From a checkpoint of a small transformer trained on Wikipedia.
Size: 10 layers, width 64, 2 heads of 32, MLP 192 SwiGLU, 0.665M parameters.
Architecture: rotary positions, no biases in attention or MLP.
Each number is 128 + 24 x the weight over its row's rms, rounded and kept within 0 to 255. Layers, rows and columns count from 0. The size above them is the row's rms in percent of the matrix's.

# layer 6 MLP gate, 192x64, rms 0.236, rows 0-104, columns 0-63
size [ 92 109 100  91  97  93  87 100 103 101  99 106  91 114 105 101  74 102 101 102  99 116 104 105 109 105  94  89 100 112 100  95 100  96 111  98 113  90 111  88  88 120 101 109 101 110  90 101  94 103  94  93  96  92  98  96 103  98 109 109  93  98  93 109 116 109 109  95 106  95 110  99  97  85  94 101  93 104 100 109  89 100  93  89  98 105  99  94  88 103  99 100 101 106 101 108 102  99 101 100 110 105  97 109  95]
[[142  78 127 111 144 101 154 190 119 108 121 102 146  86 103 113 105 114 150 138 138 111 106 117 132 110 103 127 120 101  88 148 156 146 116 136 130  97 110 147 126 158  92 102 153 165 136 129 109 135 100 132 144 170 137 110 115 139 126  92  67 140 155 150]
 [133 114 175 142 104 150 139 143 128 119  88 138 145 146 147 187 153 139 176 137 124 147 120 137 119  86  83 124 126 124  78 132 131 139 124 113 139 128 138 159 125  99 162 109 145 124 110 103 147 140 156 154 147 136 100 149 103  60 118 113 107  97 101 144]
 [130 129 101 138 118 112 136 138 113 119 114 118 111 114 159 122  97 117 138 107 142 166 133 116 117 152 140 106 130 129 155 105 175 141 157 169 111 117 129 149 137 123 170 139  76  98 163 140 130  94 130  94  82 135 166  61 124 128 102 136 160 169 109 144]
 [116  95  73 113  93 162 118 148 136 189 102 148 129 138 110 136 104 144 105 166 124 119 155 117 105 148 127 151 144 124 105 138 100 162 137 106  95 100 149 125 124 121 142 143 174 112 127 150 160 121  84 141 123 139 152 163 129 117  93 121  91 109 163 110]
 [132 120  79 128 158 115 134 116 117 142 151  99 158 165 101 157 128 136 138 137  91 114 151 127 154 121 154 114 131 142 119 156 143 115 127 137 140 110 144 159  88 111  76 116 188 175 130 151 122 170 148  97 125 150 171 161 118 113 136 117 100 145 136 161]
 [174 180 175 126 140 157 137 136 131 165 169 122 150 121 118 116 116 110 142 135 155 117 133 135 158 134 135 118  83 120 178 114  95 120 129 167 165 124 154 120 142 144 149 134 164 149 172  99  93 138 129 134 136 105 112 140 111 123  95 100 157 128 125 169]
 [149 148 133 126 146 149 132 153 131 142 170 118 119 115 149 187 136 142 167 127 153 100 168 133 120 147 172 151 135 117 105  99 133 133 142 135 176 155 122 154  77 142 146 133 114 125 140 124 143 136 143 165  73 132 105 156 137  66 131 111 149 103 125 136]
 [118 127 108 166 141  99 139 173 105 145 128 114 155 133  83 164 125 112 160 154 125 119 164 118 118 131 101 143 130 137  77 106 103  87 150  98 158 155 124 130 117 121  96 113 162 124 164 134 161 138 120 133 143 187 143 125 150 138 124 138 125 104 146 181]
 [116 138 120 136  97 157 106  97 134 159 130 138 117 105 139 139 136 131 135 114  96 130 131 128 108 131 132 123  92  89 104 101 133 156  91  62 138 124 143 113 138 176 108 151 173  72 134 106  93 131 128 111 135 114 106 101 100 137 115 121 180 122 124 176]
 [153  99 110 129 166 132 116 133 139 107  78 129 113  77 138 123 146 162 116  97 130 127 112 123 168 113 138  86  93 123  92 127 117 168 135 154 121 113 139 137 113 145 127  88 114 132 148  91 162 105 183  93  93  91 111 152 114 127 127 128 113 128  95 149]
 [150 141 157 175 189 105 129 148 132 110 138 113 178 125 134 134 105 147 125 158 117 147 154 124 139 128 130 103 152 136 100 134 144 131 154 180 131 164 139  99 132 144 136 156 123 156 105 114 162 129 129 112 166 175 101  76 139 127 146  99 113 133 108 160]
 [117 101  93 135 167 137  94 109 162 114 118 159 140 138 142 120 113 166  99 125 134  82  79 134 143 121 128 138 114 116 145 108 119 103  74 140  77  86 123  78 131 174 148 103 133 147 127  95 157 110 136 108 123 128 128 123 148 115 101 155 154 126 149 119]
 [108 127 135 134  81 141  88 147 111 152 121 134 167 121 112 143  98  87 128 133  81 110 123  94 105  96 106 104 110 155 153 114 152 124 126 156 130 146 131 173 106 106 133 139 103 113 136 101  66 160 155 103 110 136 136 125 115 160 117 171 120 161 153 127]
 [109 128  98 118  99 142 147 120 124 114 145 172  96 146 129 104 169 141 154 144 172 129 140 108 121 129 164 110  88 150 181 134 157 157 110 107 153  97 124  71 131 100 122 127 114 149 147 114 152 121 129 113 148 136 150  94 114 131 134  93 102 121 183 112]
 [155 137 175 113  74 136 117 133 136 156 150 115 129 145 166 130 103 102 130 111 174 136  78  73 113 135 124 117 139 144 115  91 140 138 159 139 150 122  86  86 150 114 102 139 121 134  97 164 150 143 132 124 118 154 104 104 127 126 153 123 105  86 129 154]
 [136 105 125 165 170 128 137 129 167 190  98 144  86 125 149 128 107 126 128 140 144 115  97 148  84 137 142 135 107 118 177 129 110 162 152 156 136 149 158 102 131 157 147 142 157 110 102 126 119 122 121 165 114 136  87 157 127 126  98 105 165 141 123 162]
 [110 117 125 132 106 135 154 116 135 155 118 149 154  81 125 122 120 133 109  44 170  77 150 144 129 121 152 120 119 110 101  99 116 129 131 110 136 135 115 113 151 119 119 174 158 136 110 109 117  99  75 123 119 107 132 117 136 136 197 145 148 127 125 124]
 [135 100 143 108 121 147 188 180 131 126 139 132 107 141 139 115 124 118 176 163 172 107 115 117 133 122 162 150 124 132 130 121  59 143 116  99 132 110 136 105 163 138 118 104 114 124 142 131 146 143 142 102 150 110 116 114  57  97 140 115 133 111  99 138]
 [137  97 153 112 177 160 103 113 140 105  90 140 142  89 108 132 119 103 150  94 133 104 141 147 165 115 116 131 151 107 118 133 120  94 126 127 133 140 129 116  96 186 108 130 109 114  80 120 165 104 153 150 175 117 137 135 129 157 141 114 167 131 130 178]
 [155 127 129 161 125 105 107 163 105 135 131 134  94 142 129 174 108 158  95 116 112 158  85 116 108 142  95  94 100 134 101 142 106 134 117 119 113 141 178  91  97 154  91 150 136 107 116  98  94 113 119 156 102 124 159 133 142 110  74 120 136 118  98 120]
 [133 128 135 129 121  75 165 127 135 103 161 150  84  94 150  89 118 148 110 118 161 131  98  99 138  98 160  81  77 164 133 116 124 126 104 136 119 135 130 139 130 129 158 115 125 130  87  93 153 137 161 108 128 121 161  98 141 110 112 112 123  84 136  97]
 [131 139 175 117 146 149 115 144 118 149 125 126 149  86 102 146 149 142  88 109 131 146 141 108  81 128 130  83  63 151 114 128 140 131 129 133 141 131  93 116 150 129 101 138 129 126 144 136 158 113  99 134 129 163 136  85 145 110 139 133  82  96 183  91]
 [153 162 125 113 121 150 134 152 116 124 141 101 107 120  92 148 131 132 127 133 155 140 106 121 168  90 157 120 125 137 191 125 107 129 120 149 128 119 130  96 146 117 153 126 107 179 165  84 140 108 128  97 142 124 111 147  82 139  76 132 189 136 140 130]
 [127 113 158 131 158 116 159 157 104 107 147 144 129 118 123 127 137 131 129  95 174 122 144 111 114 106 128 153 158 139  75 139 143 216 120  91  86 104  99 126 141 138 130 152 116 135 152 129 125 121 118 148 136 130 122  91 128  81 108 122 137 177 112 150]
 [123  99 126 115 144 151 118 129 162 114 159 133 133 117 184 124 124 148 149 109 148 106 126 104 176 155 101 124 125 132 147 153 145 104  90 120 142  99 121 105 126 144 148 109 135  62  93 111  88 128 172 105 155 142 103 153 149 149 130 142 117 121 125  70]
 [118 132 167 141 132  89 156 108 128 182 118 184 118 118 114 124 165 111  90 135 118 112 158 115 108 141 118 125 114 156 113 117 143 105 114  97 149 139 145 108 107  92 108 161 115 146 118 134 107 133 122 141 151 119  88 168 111 170 116 147 123  97 167  75]
 [137 124 143 126 157 108 143  61 102 155 154 139 115  84 145 129 132 147 138 135 111 120 139 132 110 100 169 137 103 123 129 107 172 119 131 145 185 130 161 107 151 133 107 147 173 121 159 115 116 167  96 112 100 105 108 134 136 140 126 146 129 117 191 126]
 [192 147 161  70 131 100 168 120 137 150 113 105 115 100 126 142 142 138 128 145 143 166 142  99 158 146 136 105 128 159 141 152 143  88 115 155 129 162 104 114 111 120  86 112 119 117 155 138  80 122 162 101 148 101 111 136 142 166 128 141 141 112 131 118]
 [149  72 102 126  97  91 128 157 137 130 154 100 125 103 148 163  90 121 134 131 133  90 170 135 143 143 166  68 115 110 116 126 157  99 145 132 112 143 158 107 162 118 129 132 137 137 138 182 131 148 145 124 138 171 120 114 113 114 125 113 133  91 152 102]
 [104 130 121  92 153 146 113 156 112 151 128 183 148 124  95 132 110 113 156 119 124 168 143 174 118 119  93 146 116 105  99 119 113 138 156 105 109 117 156 146  73 144 175 156 149 142 135 150 146 110 127 132 126 132 146  72 160 142 146  83 141 134 126 108]
 [122  75 127 122 129 115 141 129 112 150 112 134 113 142 127 154 172 150 137 142 133 124 127 156 115 163 145 141 122 198 150 109 123 156 119  99 132 177 137 108 129  66 109 114  81 108 154 156 111 134 135 175 121 118 119 138 119 160 122 177 143 109 136 128]
 [158 107 106  92 106 144 119 129 132 139 108 148 102 128 133 104 103 106 129 127 146 117 145 103 165  84 156 108 147 158 181  99 124 136 139 200 112 116  93 128 163 137 154 120  99 134 135  99 140 150 177 108 113 167 141  98 121 131  99 127 114 113 108 124]
 [ 86 143 151 136 111 116 142 132  82 130 118 132 138 136  99 126 137 127 160 123 139 134 104 158 130 122 122 114  91 108  99 132 134 114 131 157 143  74 158 131  84 182 122 123 134 182 157 165 110  67 137 133 137  90 147 122 107 140 155 141 141 101 110 154]
 [148 124 116 190  84  93 129 135 122 162 132 132 176 127 122 100 122 160 117 121 158 116 107 132  99 133 121 143 126 141 133 121 114 131 119 141 181 108 121 142 129 137 115 119  99 190 156  82 117 170 130 114 108 122 116 181 148 102  96 136 104 128 122 154]
 [162 113  72 124 117 100 104  86 124 140 121 126 126 123 166 134 116 156 136 133 166 127 101 121 122 146 167  79  91 149 111  84 180 118  95 154 137 126 143 131 126 116 114  93 136 145 145 158 110 159 118  97 107 162 164 103 105 121 129 141 113 153 115 136]
 [172 130 120 121 175 147  81 125 116  91 115 118 126 130 110 108 141 170 114 162 128 122 121 104 175 137 134 128 125 160 130 163 150 121 127 151 119 134 140 139 126 129 123  92 141 198  89 186 111 105  99  94 131 146 114 147 118 122  85 107 116 126 131 124]
 [131 126 132 125 125  83 142 127 134 112 125 170  93 138 105  90  66  98 144 139 148 135 137 125 183 111 134 120 124 144 118 139 121 128 161 145 106 110 152 171 151 139 157 124 167  97 113 137 140  96 191 102 116 121 128 132 105 157 133 132 112 171  97 134]
 [163 118 142 124 101 113 100 100 144  79 116  84 142  93 140 107 115 147 126 178 139 150 150  85  98 117  75 115 115 159 135 157 133 128 130 138 115 143 122 120 152 152 126 104 135 144 142 127 178 162 124  70 116 129 115 143 157 134 146 133 116 100 155 150]
 [157 109 132  84 120 119 154 130 161 136 125  95 115 131 148 139 127 192 171 143 116 150 128  94 102 119 189 149 129 136 107 150 115 147 114  96 150 122 134  84  92 148 125 140  92 119 118 104 157 170 162 162 151 109 122 136 124 149 106 142 108 130 109 127]
 [102 133 164 162 133 146 176 119 129 177 109 145 128 145 124 146 128 118 108 109 150 167  99 142  94 135  93 120 139 130 125 112 120 120 123 177  84 109 133 108 161 129 136 149 135 112  93 170  75 118 130 122 117 136 121 129 123 153  86  95 149 114  74 129]
 [172 116 124 150 112 149 107 107 137 119 122 128 144 119 112 111 107 102 103 183 104  91 178 116 132 120 122  93 110 129 149 141 165  85 113 100 165 125  70 139  95 133 107 142 124 142 138 125 182 117 145 102 142 139 133 132 104 139 108 110 119 134 166 169]
 [100 116 154 132 131 126 152 140 102 147  41 136 134 101 161 106 144 150 117 143 106 144  71 111 111 122 157 139 103 146 152 141 101 140 159 165  81 113 142 124 136 133 141 108  73 115 128 118 143 123 126 125 106 149 136 101 113 122 110  95 125 123 109 165]
 [122 146  85 118 119 160 133 146 129 152 166 142 141 126 115 129  99 145 175  90 100 154 169  95  95 112 127 163 132 111 151 148 126 149 162 139 149 131 109 107 129 131 191 121 143 138 125 114 143 129 186 114 134 134 123 139 166 120 111 133  96 105 124  75]
 [127 122 132 152 103  90  88 151  93 134 123 129 166 101 119 156 123 150 104 148 165 140  90 114 127  97 108 119 130 151 157 141 107 136 105 120 126 128 101 163 118  99  96  84 159 115 153 121 145 127 128 137  89 165  75 138 124 111 174 101 121  98 118 158]
 [127 115 109 111 104 117 170 180 140  99 127 132 123 131 144 120  90 155 152 158 114 134  99 111 121 102 153 128 111 133 105 175  79 149 151 132 130 137 120 111  81  65 113 131 126  86 112 132 165 116 141 138 134 123 102 163 139 131 155  99 134 149  99 162]
 [139 124 144 133 123 146  85 123 127 113 137 177 128 121 119 115 176 142 119 136 164 128 104 118 136 146 119 111 132 149 107 108 161 173 129 159 175  94 147  96 144 107 154 138 133  87 153 120 211 118 140 136 150 161 107 132 109 143 128 108 136 153 106 150]
 [110  93 143 113 134 109 146  85 166 123 132 160 148 158 141 108 101 112 130  74 121 103 160 128 128 135 118  97 120 135  87 116 120 110 125 115 128 137 174 151  81 117 135 148 125  91 101 166 128 108 138  93  96 108 150  91  98 134 159 109 133 106  90 106]
 [159 121 149 120 135 112 146 118 134 116 187 147 104 103 109 123 134 163 145 128 127 151 131 115 132  80 145 112 132 166 134 117 107 138 106 109  89 116 100 128 164 147 131 116 144 113 148  82 134 125 171  96  67 148 108 145 118 149 107 170 115  81 125 153]
 [122 149 117 184 105  92 123  84 133 108 137 186 136 167 143 112 103 103 123 135 107 143 161 101 121 139 139 139 136 125 113 120 154 161 153 137 137 143 109 142 148  90  91 142 117 108 148 113 147 131 137 133 100  88 128 173 159 149  98  75 120 123 137 103]
 [169 150  80 129 144 164 107 166 125 107 120 167 125 148 144 162 100 170  88  89 148 129 135 118 137 109 154 136 131 170 109 114 167 144 102 158 122 135 181 136 145 139 120 142 154 117 121 155 119 150 122  98 127 130 161  98 133 133  91 137 144 169 123 116]
 [138  98  89 147 135 108 161 141 141 131 102 103 145 156 127 165  86 111 140 135 157 153 119  97 143 180 143  94  86 141 134 149 152 105  98 126 158 135 123 126  59 123 131 114 160 107 105 134  85 100 152 146 131  90 145 113 127 146 153 142 128 116 125 127]
 [138 116  90 130 140  74 108 160 124 133 175 113 117 129 107 140 154 139 147 124  76 148 157 124 102 113 176 149 102 132 107 143 178 115 160 135  96 113 147 137 142 152 121 100  98 121 103 135 140 115 129 111 125 120  72 130 160  88 138 126 150 161 108 118]
 [123  96 106  83 129 109 157 118 118 124 115 149 145 125 126 119 160 103 156 103 144 100 129 126 114  96 115 200 121 122 112  78  90 123 145 141 127 169 112 161 130 188 122 136 127 147 113 148 104 131 124 150 147 137 138 124 114 134  91  79 172 132 122 129]
 [ 87 100 151 105 135 140 170 146  80 132 127 125 108 140 124  84 153 145 174 182 122 129  95 126 124  87 134 154 101 144 143 109 143 161 145 123 201 117 156 118 123 128 162 133 110 135 128 130 122 141 107 123 114 138 172 130 112 124 114 100 126 117 134 163]
 [126 155  94 127 115 142 130 109 115 151 137 118 157 133  61 148 116 129 162  97  82 145 141 159 154 171  94 137 127 143 116 106 170 158 147 123 112  97 132 152 111 128 133 130 126 155 127 144 129 159 133  94  78 105 151 114 158 146  97 114 144 175 143 139]
 [ 87 152 174  79 164 140 134 105 125 136 137 129 102 187 149 130 159 144 138 106  83 138 132  84 169 144 141 119 162 140 124 123 135 100 105 160 160 102 118 129 136 150 145 105 138 113 126 118 136 115 171 129 127 137 167 142  83 144 102 127 132 144 101 134]
 [167 167 143  96 125 126 113 130 107 158 178 133 119 136 123 162 103 109  92 152 128  97 157 130 151 107 131 136 115 137 148 117 171 123 118 110 115 135 137 140 169 123  84 177  99  71 171 113 155 125 152 141 113  91 136 117  93 157 126 128 127 127 113 114]
 [115 106 137 123 133 175 115 147 126 189 158  99 135 162 147 133 128  83 117 144 101 164 115 138  74 113 135  88 125 157 144 131  93 122 141  81 106 106 110 110 120 123 126 113 112 141 164 131 144 111 133 160 175 167 114  91 127 113 124 129 137 101 122 147]
 [157 109 125 110 113 112 122 142 146 128 152 122 140 170 171 117  99 140  77 112 113 102 174 109 149  96 149  79 117 127 138 145 160 157 167 141 121 116 154 148 157 143 145 140 154 151 124 135 100 138 121 124 113 155 150  66 110 118 140 123  93 116 129 170]
 [182 107 131 131 105 125 120 169 137 119  98  89 162 131 145 116 103 126 125 117 136  98 119  80 142 132 153 146 129 115 111 146 114 148 122 166 124 104 110 177  82 148 137 101 152 123  83 163 149 162 132 136 135 137  78 123 115  91 126  93 165 139 131 129]
 [149  90 135 160 156 149 131 122 145 153 139  90 128 136  99 151 123 112 122 100 136 138 160 127 104 129 114 140 138 136 106  85 152  82 123  69 133 145 119 136  83 120  90 101 146 109 104 102 120  72 143 122  91 141 101 122 108  85 125 106 111 155 105 137]
 [145  82 129 124 144  92 138 104 134  95 155  95 150 148 102 115 177 110 146 108 128 134 140 123 102  82 155 120 130 126  86 101 134 166 117 119 122  78 125 110 122 132 106  95 103 132 135 134 176 161 132 134 100 124 116 152 107 127 112 127 134 138  98 192]
 [103 141 127 155 132  79 116 160 109  89  85 109 140 102 138  97  83 128 184 147 113 117 128 122 114 119 117 153 122 146 137 107 168 142 135 129 111 137 135  99  84 144 102 137 140 159 129 125 147 165 131 143 173 164 116 136 112  85  98 165 132 153 143 116]
 [121 128 123 182 125 101 159 144 113 116 112 108  92 118 108 113 137  93 125 140 130 147 131 115  77 128 143  84 134 145 113 133 132 116 164 126 130  89 174 153 128 113  66 132 113 135 104 110 104 113 138 116 129 198  95 133 123 166 162 125 133 121 142 154]
 [157  92  91 141 139  88 143 121 153 123 129 168 132 162 134 160 140 189 127 164 138 142 102 148  98 131 141 142 115 128 140 112 108 144  86  99 129 118 128 109 163 117  77 114 163 149 131 124 148  75 145 122 128 127  87 138 124 113  80 138 150 125 130 143]
 [139 108 177 113 107 158 100 144 167 120 135 177 126 159 111 146 126 147 119 137 135 113  94 162 124 135 145 109 121 119 119 130 167 132 122 146 109 156 164 165 130 110 147 127 120 143  90 132  86 138 133  63 120 169 111 133 129  97 136 144 109 178 153 154]
 [132 120 129 178  93 164 170 131 115 127 156 146 118 152 116  87 117 132 187 130  98 111 146 106  84 116 160 109 138 157 110 142 141 121 141 176 128 116 145 160 131 163 121 155 127 124 116 126 106 142 123 118 136 175 171 147 122  95 137 118 120 130 127 180]
 [155 137  97 174 114 121 137 148 154 151 150 115 177 123 109 129 112 128 175 117  94 101 119  95 133 140 108 129 138 121 108 147 126 139 154  97 133 124 138 107 148 130 125 146 140 153 172 135 142  96 155 121 144 119 114 115 151  88 118 105 104 124  58 188]
 [141 138 147  88 180 141 128 129  82 153 103 145 138  90 110  88 118 116 154 111 171 142 138 135 141 154 169 111  93 104 127 139 122 106 120 173 102 124 112 122  95 150 124 132 111  70 152 119 135 130 124 107 109 116 150 115 157 124 138 109  89 170 132 152]
 [127 118 107 149 108 112 147  97 156 125 138 130 111 188 150  92 112 139 131 176 106 140 128  92 127 170 139 164 125 146 136 115 183 154  95 148 103 114 148 106 147 105 106 110 132 172 140 140 153 124 135 129 150  83  66 132 122 117 129 110 144 115 127 139]
 [153 104 108 150 122  98 155 146 193 141 128  55 146 166 145 156 154 121 115 168 135 121 122 144 138 122 148 129 109 153 140  92 118 126 112 130 154 104 143 105 135 105 106  98 151 117 155 110 139 133 156 147 102 120 105  98  72 129 129 133 114  96 103 125]
 [ 92 120 120 172 125 107 123 126  91 123  87 119 125 169 116 182 145 162 122  90 117 127 102 157 125 114  96 112 114 121 117 156 130 145 122 140  99  93 141 156 130 133 113 125 169 171 120 124 100 145 130 101  70 148 167 151 145 157 105  97 135 142 131 131]
 [115 136  92 147 150  96 114 120 139 152 109 181 119  93  93 169 148 119 167 105 129 121 153 166 170 129 173 149 119  99 107 149 135 114 148 135  89 157 157 116 147 161 104 115 110 154 167 137 129 143 142  97 121 140 139 171 134 144 150 124 111 149 129 103]
 [132 106 154 126 123 168 133 112 170 157 131 125 173 133 110 133 135 129  85 164  86 150 125 134 102 109 131 153 193 160 128 176 121 132 110 149 121 107 166 104 166 112 137 140 101 134 136 135 114 138 153 183 111 135 134 154 117 111 101 110 104 110 112 146]
 [151  82 105 113 149 132 111 119 146  96  95 122 158 121 142 147 116 130 174 113  99 121 181 169 151 131 130 110 140 131 120 140 103 158 111 138 136 126 137 165 127 105 138  71 144 149  87 157 130 100 141 100 115  80 100 150  81 121 143 151 134 113 128 117]
 [115  78 135  92 169 143 126 142 156 124 125 155 139 126 166 176 108 131 118 118 124  99 124 142 124 148 118 142  98 158 167 155 127  84 156 145 115 153  94 105 137  93 107 154 152 129 133 117 150 131 112 109 116 150 149 164 145 128 165  84 113 104 176 137]
 [153 111 133 127 115 117 135 127 147 150 160 154 138 127 118 114 175 135 142 137 105 107 133 121 103 139  77 126 106 145  95  82 123 130 107 139 157 126 137  95 154  95 136 120 112 102 105 131 135 183 109 152 117 105 181 132 165  80  79 109 168 113 130 128]
 [ 92 105 134 192 122 125 176 134 135 129 104 144 162 134  87 120 103 134 127 116 141 152 123 129 120 131 102 140 124  72 134 118 102 116 121 151 139 125 127 168 140 148  76 149 117 142 103 130 115 111 177  91 133  65 132 144 135 170 150 117 126 116 133 147]
 [150 138 166  88 121 111 126 154 192 124 172 118 131 121 114 116 160 114 146 140  87  91 122 144 109 145 128 113 124 103  93 137 135 121 125 105 141 108  80 111 133  97  93 135  77 175 122 138 140 128 128  84 123 115 105 121 142 123 116 100 125 178 113 127]
 [104 153 156 139 126 120 111 120 122 147 134 161 149 126  68 117  97 131  87 118 115 139 119  93 131 124 103 156  91 143 116 119 151 162 114 152 142  85 163 179 132 118 117 122 160  96 123 137 111  88 109 113 132 140 144 170 101 126 112 130 191 138 106 121]
 [123 104 131 101 102 106 138 111 130 141 113 120 102 138 116 158 139 166 128 109 103 124 118 151 112 118 114 148 120 144 119  96 157 139  89 156 118  82 154 142 105 162 147 144  91 142 142  98 118 133 133 174 200 106 168 116 110 123  93 134 162 122 152  85]
 [154 139 107 148 121 118  99 108 162 115 133 109 103 121 108 151 103 103 137 153  97  96 114 138 158 155 140  87 143 155  73  74 157 120 134 140 161 106 155 127 124 100 100 104 137 130 128 128 123 151 173 122  99 152  84 135  80 146 128 117 146 103 104 136]
 [153  63 135  92  84 143 118 152 116  75 143 117 113 132 159 165 121 159 123 143 109 133 111 148 153  87 138 123 123 151 132 101 141 152 116 119 116 130 125 132 103 151 143  77 105 106 107 128 153 139 176 131 138 127 177 143 131 138 122 148 163  89 123 111]
 [ 99 180 163 109 135 172 111  98 147 120 135 118 144  97 111 162 153  81 141 143 145  85 126  91 107 141  93 160 127 119 138 132 111 136 122 168 124 117  94 103 117  94 111 160 109 137 144 120 133 145 139  99  89 100 117 126 136  99 156 151  93 157 137 116]
 [105 150 145 106 148 118 146 136 105 135 141 178 108 131 130 110 122 141 144 126 117 120 103  95 124 103  99 144 107 145 123 152 129 138  97 104 119 118 166 125 189 178 175 154 120  99 123 124 172  98 147 162 111 117 121 169 166 127 141 161 128 129 142  80]
 [127 105  97 147 113 137 114 170 124 114  86  98 139 124 150 115  97 114 138 136 157 156 152  92 128 134  88 126  85 146 171  87 125 116 113 136 104 112 143 130 133 142 129 143 150 118 121 158 142 104 180 118 147 101  74 137 153  95 121 153 148  78 109 136]
 [ 92 118 146 141 117 144 143 125 115 143 145 127 134 181 126 151  99  97 108 116  62 127 113  74 116 123 149 121 129 136  98 176 124  95 161  95 156  93 135 103 108 142 112  95 138 108 137 140 116 121 125 143 144 108 124 156 100  77 119 146 150 105 112 159]
 [126 168 136 128 142  73 130 147 113 160 154 129 128 134 158 151 149 185 149 157 111 110 128 142 138 117 100 104 100 179 132  97 162 145 134 114 119 130 126 159 124 149 117 111 157 127 118 115 170  61 101 127 111 130 127 106 133 150 145 126 131 177 110 146]
 [116 119 173 131 103 148 156 134 120 110 126 103 120 152 113 182 161 142 126 148 114 145 118 112  90 152 175 132 108 101 125 143 169 109 101 175  89 102 112 135 105 113 104 137 145 114 145  95 108 128 148  94 124  81 110 116 131 141 172 163 104 124 137 153]
 [109 175 126 142 122 132 152 155  98 164 145 159 151 169 121 148  86 118  96 107 137 125 137 126  70 155 128 114 133 144 134 137 136 111 153 124 118 136 118 112 154  96 123 126 157 161 139 184 151 108  96 114 124 158 140  91 131  62 104 130 141 133 143 124]
 [ 95  79 160 145 119 128 107 119 116 153  70  99 145 165 116 155 130 128 179 138 107  94 100 124 121 136 158 142 118 139  93 135 125  85 158 130  99 138  96 127 104 166 106 131 117 122 113 139 141 123  83 136 107 181  92 129 114  97 135 128 115 116 135 124]
 [171 156 155 114 154 142 135 101  95 123 139 106  91 154 116 145 138  99 140 155 120 125 136 138 108 112 146 112 171 124 111 101 151 156 122 151 149 155 116 105  94 114 129 129  93  99 133 144 148 137 160 184 137 141  78 176 112 121 107 160 117 151 108 164]
 [119 124 119  92 125 133 156 128 170  97 165 138 128 137 145 102 131 114  81 148 103 163 103 131  97 105 143 118 139 139 105 164  89 139  93 116 123  64 130  85 126 138 142 122 135 149 135 101 131 104 106  80 122 145 105  78 140 123 158  94 106 124 124 139]
 [132 122 131 131 167 144  89 146 115 151 124 179 182 112  79  88 138 168 116 114 128 109 131 145 153 124 145 122 148 139 128 120 158 150 128 121 122  94 132 130 166 148 122 124 133 164 106 162 164 176 118 141 118 139 126 148 171 126 165 105 132 150 103  88]
 [ 98  98 158 110 136 154 158 117 114 113 100 131 137 157 164 109 120 149 113 140 122 134 108  91 122 154 135 114 135  66  88 156 159 172 102 186 108 111 159 118 112 124 140 130  94 130  77 126 129 155 132 126 113 108 147 120 129 166 116 159  97 124 125 120]
 [141 138 147 150  90 120 168  92  85  98 122 137 109  86 106 135 148 165 177 129 142 146 167 144 132  93 134 127  96 130 130 125 168 115 117 119 127  93 132 156 133  98 143 142  82 124 190  90  96 115 108 133  99 123 139 138 137 116 132 103 141 102 133 132]
 [139 152 162 126 145 153 182 150 125 165  99 171 154 132 143 143 136 122 128 150 127 129  92 128  92 158 153 134 169 139 145 147 109 143 113 165  84 125 132  98 152 120 123 125 114 155 136 168 110 168 148 184 137 115 102 132 103 132 103 134 123 127  83 138]
 [109 130 155 140 139 148  89 113 129 108  97 178  97 134 113 118 132 120 139 105 134 105 131 120 162 134 110 134 179 166 141 100 117 145 142 160  76 127 115 149 101 157 133 156 114 135 103 166 132 140 115 114 128 130 132 115 130 127 158 111 146 141 158 214]
 [145 151 143 106 156 167 157 115  77 144 181 130 136 112 124 157 169 115 158 149 123 132 125  95  73 115 135 159 152  74 122 136 177 105 143 140 148 123 128 127 113 113 133 132 150  79 152 112 125 139 134 134 116 116 142 110 120 110  84 121 140 101 150 149]
 [123 115 146 102  96 106 169 125 125 118 142 170 140 114 127 115  80 109 131 165 130 149 110 106 119  97 157 105 145 102 158 174 140 149 151 154 155 137 142 142 130 157  72 120 113 125  98 108 107 132 129 104 165 179  90 122 133 123 132  88 123 144 162 126]
 [148 108 151 145 125 144 128 119 111 127 148 131  99 138 156 106 124 129 107 132 125 104 149  45  68 129 126 159  78 170 102 127 144 119 100 146 106 120 110 187 111 140 126 151 122 163 148 103  98 150 115 143 127 118 115 130  82 134 122 132 123 134 108 144]
 [121 149 126 121 138 135 135 145 123 115 132 106 135 139 116 161 105 129 120 179 122 115 105  99  95 137 172 137 147 199  97 106 132 162  85 148 131 163 108 113  51 139 114 126 104 158 117 164 104 113 141 145 137 155  99 146 137 137 113 148 117 128 132 146]
 [122 124 107 150 171 117 118 121 104 133  82 126 101 133 117 150 152 158 145 154 112 126 122 147 143 165 136  79 135 146 101  99 129 134 140 103  75 144 170 158 157 110 138  97  80 122 133 134 177 112 127 142  84  92 144 131 131 113 130 106 152  91 115 141]
 [128 138 120 111 144 127 173 146 106 127 134  92 152 152  90 142 130 104 181 148 109 108  83 149 114 129  79 152 100 144 105 144 154 128 125 142 145 104 131 161 123  78  86 115 111 127 115 124 143 158 117 111 115 109 164 113  74 149 132 116  88 136 122 150]
 [124 151 139 112 164 177  95 130 121 135 130 177 124 117 119 124 101 116 163  97 115 130 112 134  80 103  93 105 132 126 144 134  76 152 116 111  98 123  97 132  98 128 129 105 112 146 138 104 155 172 141 104 113 147 116  98 103 105 130  89 166 159  98 153]]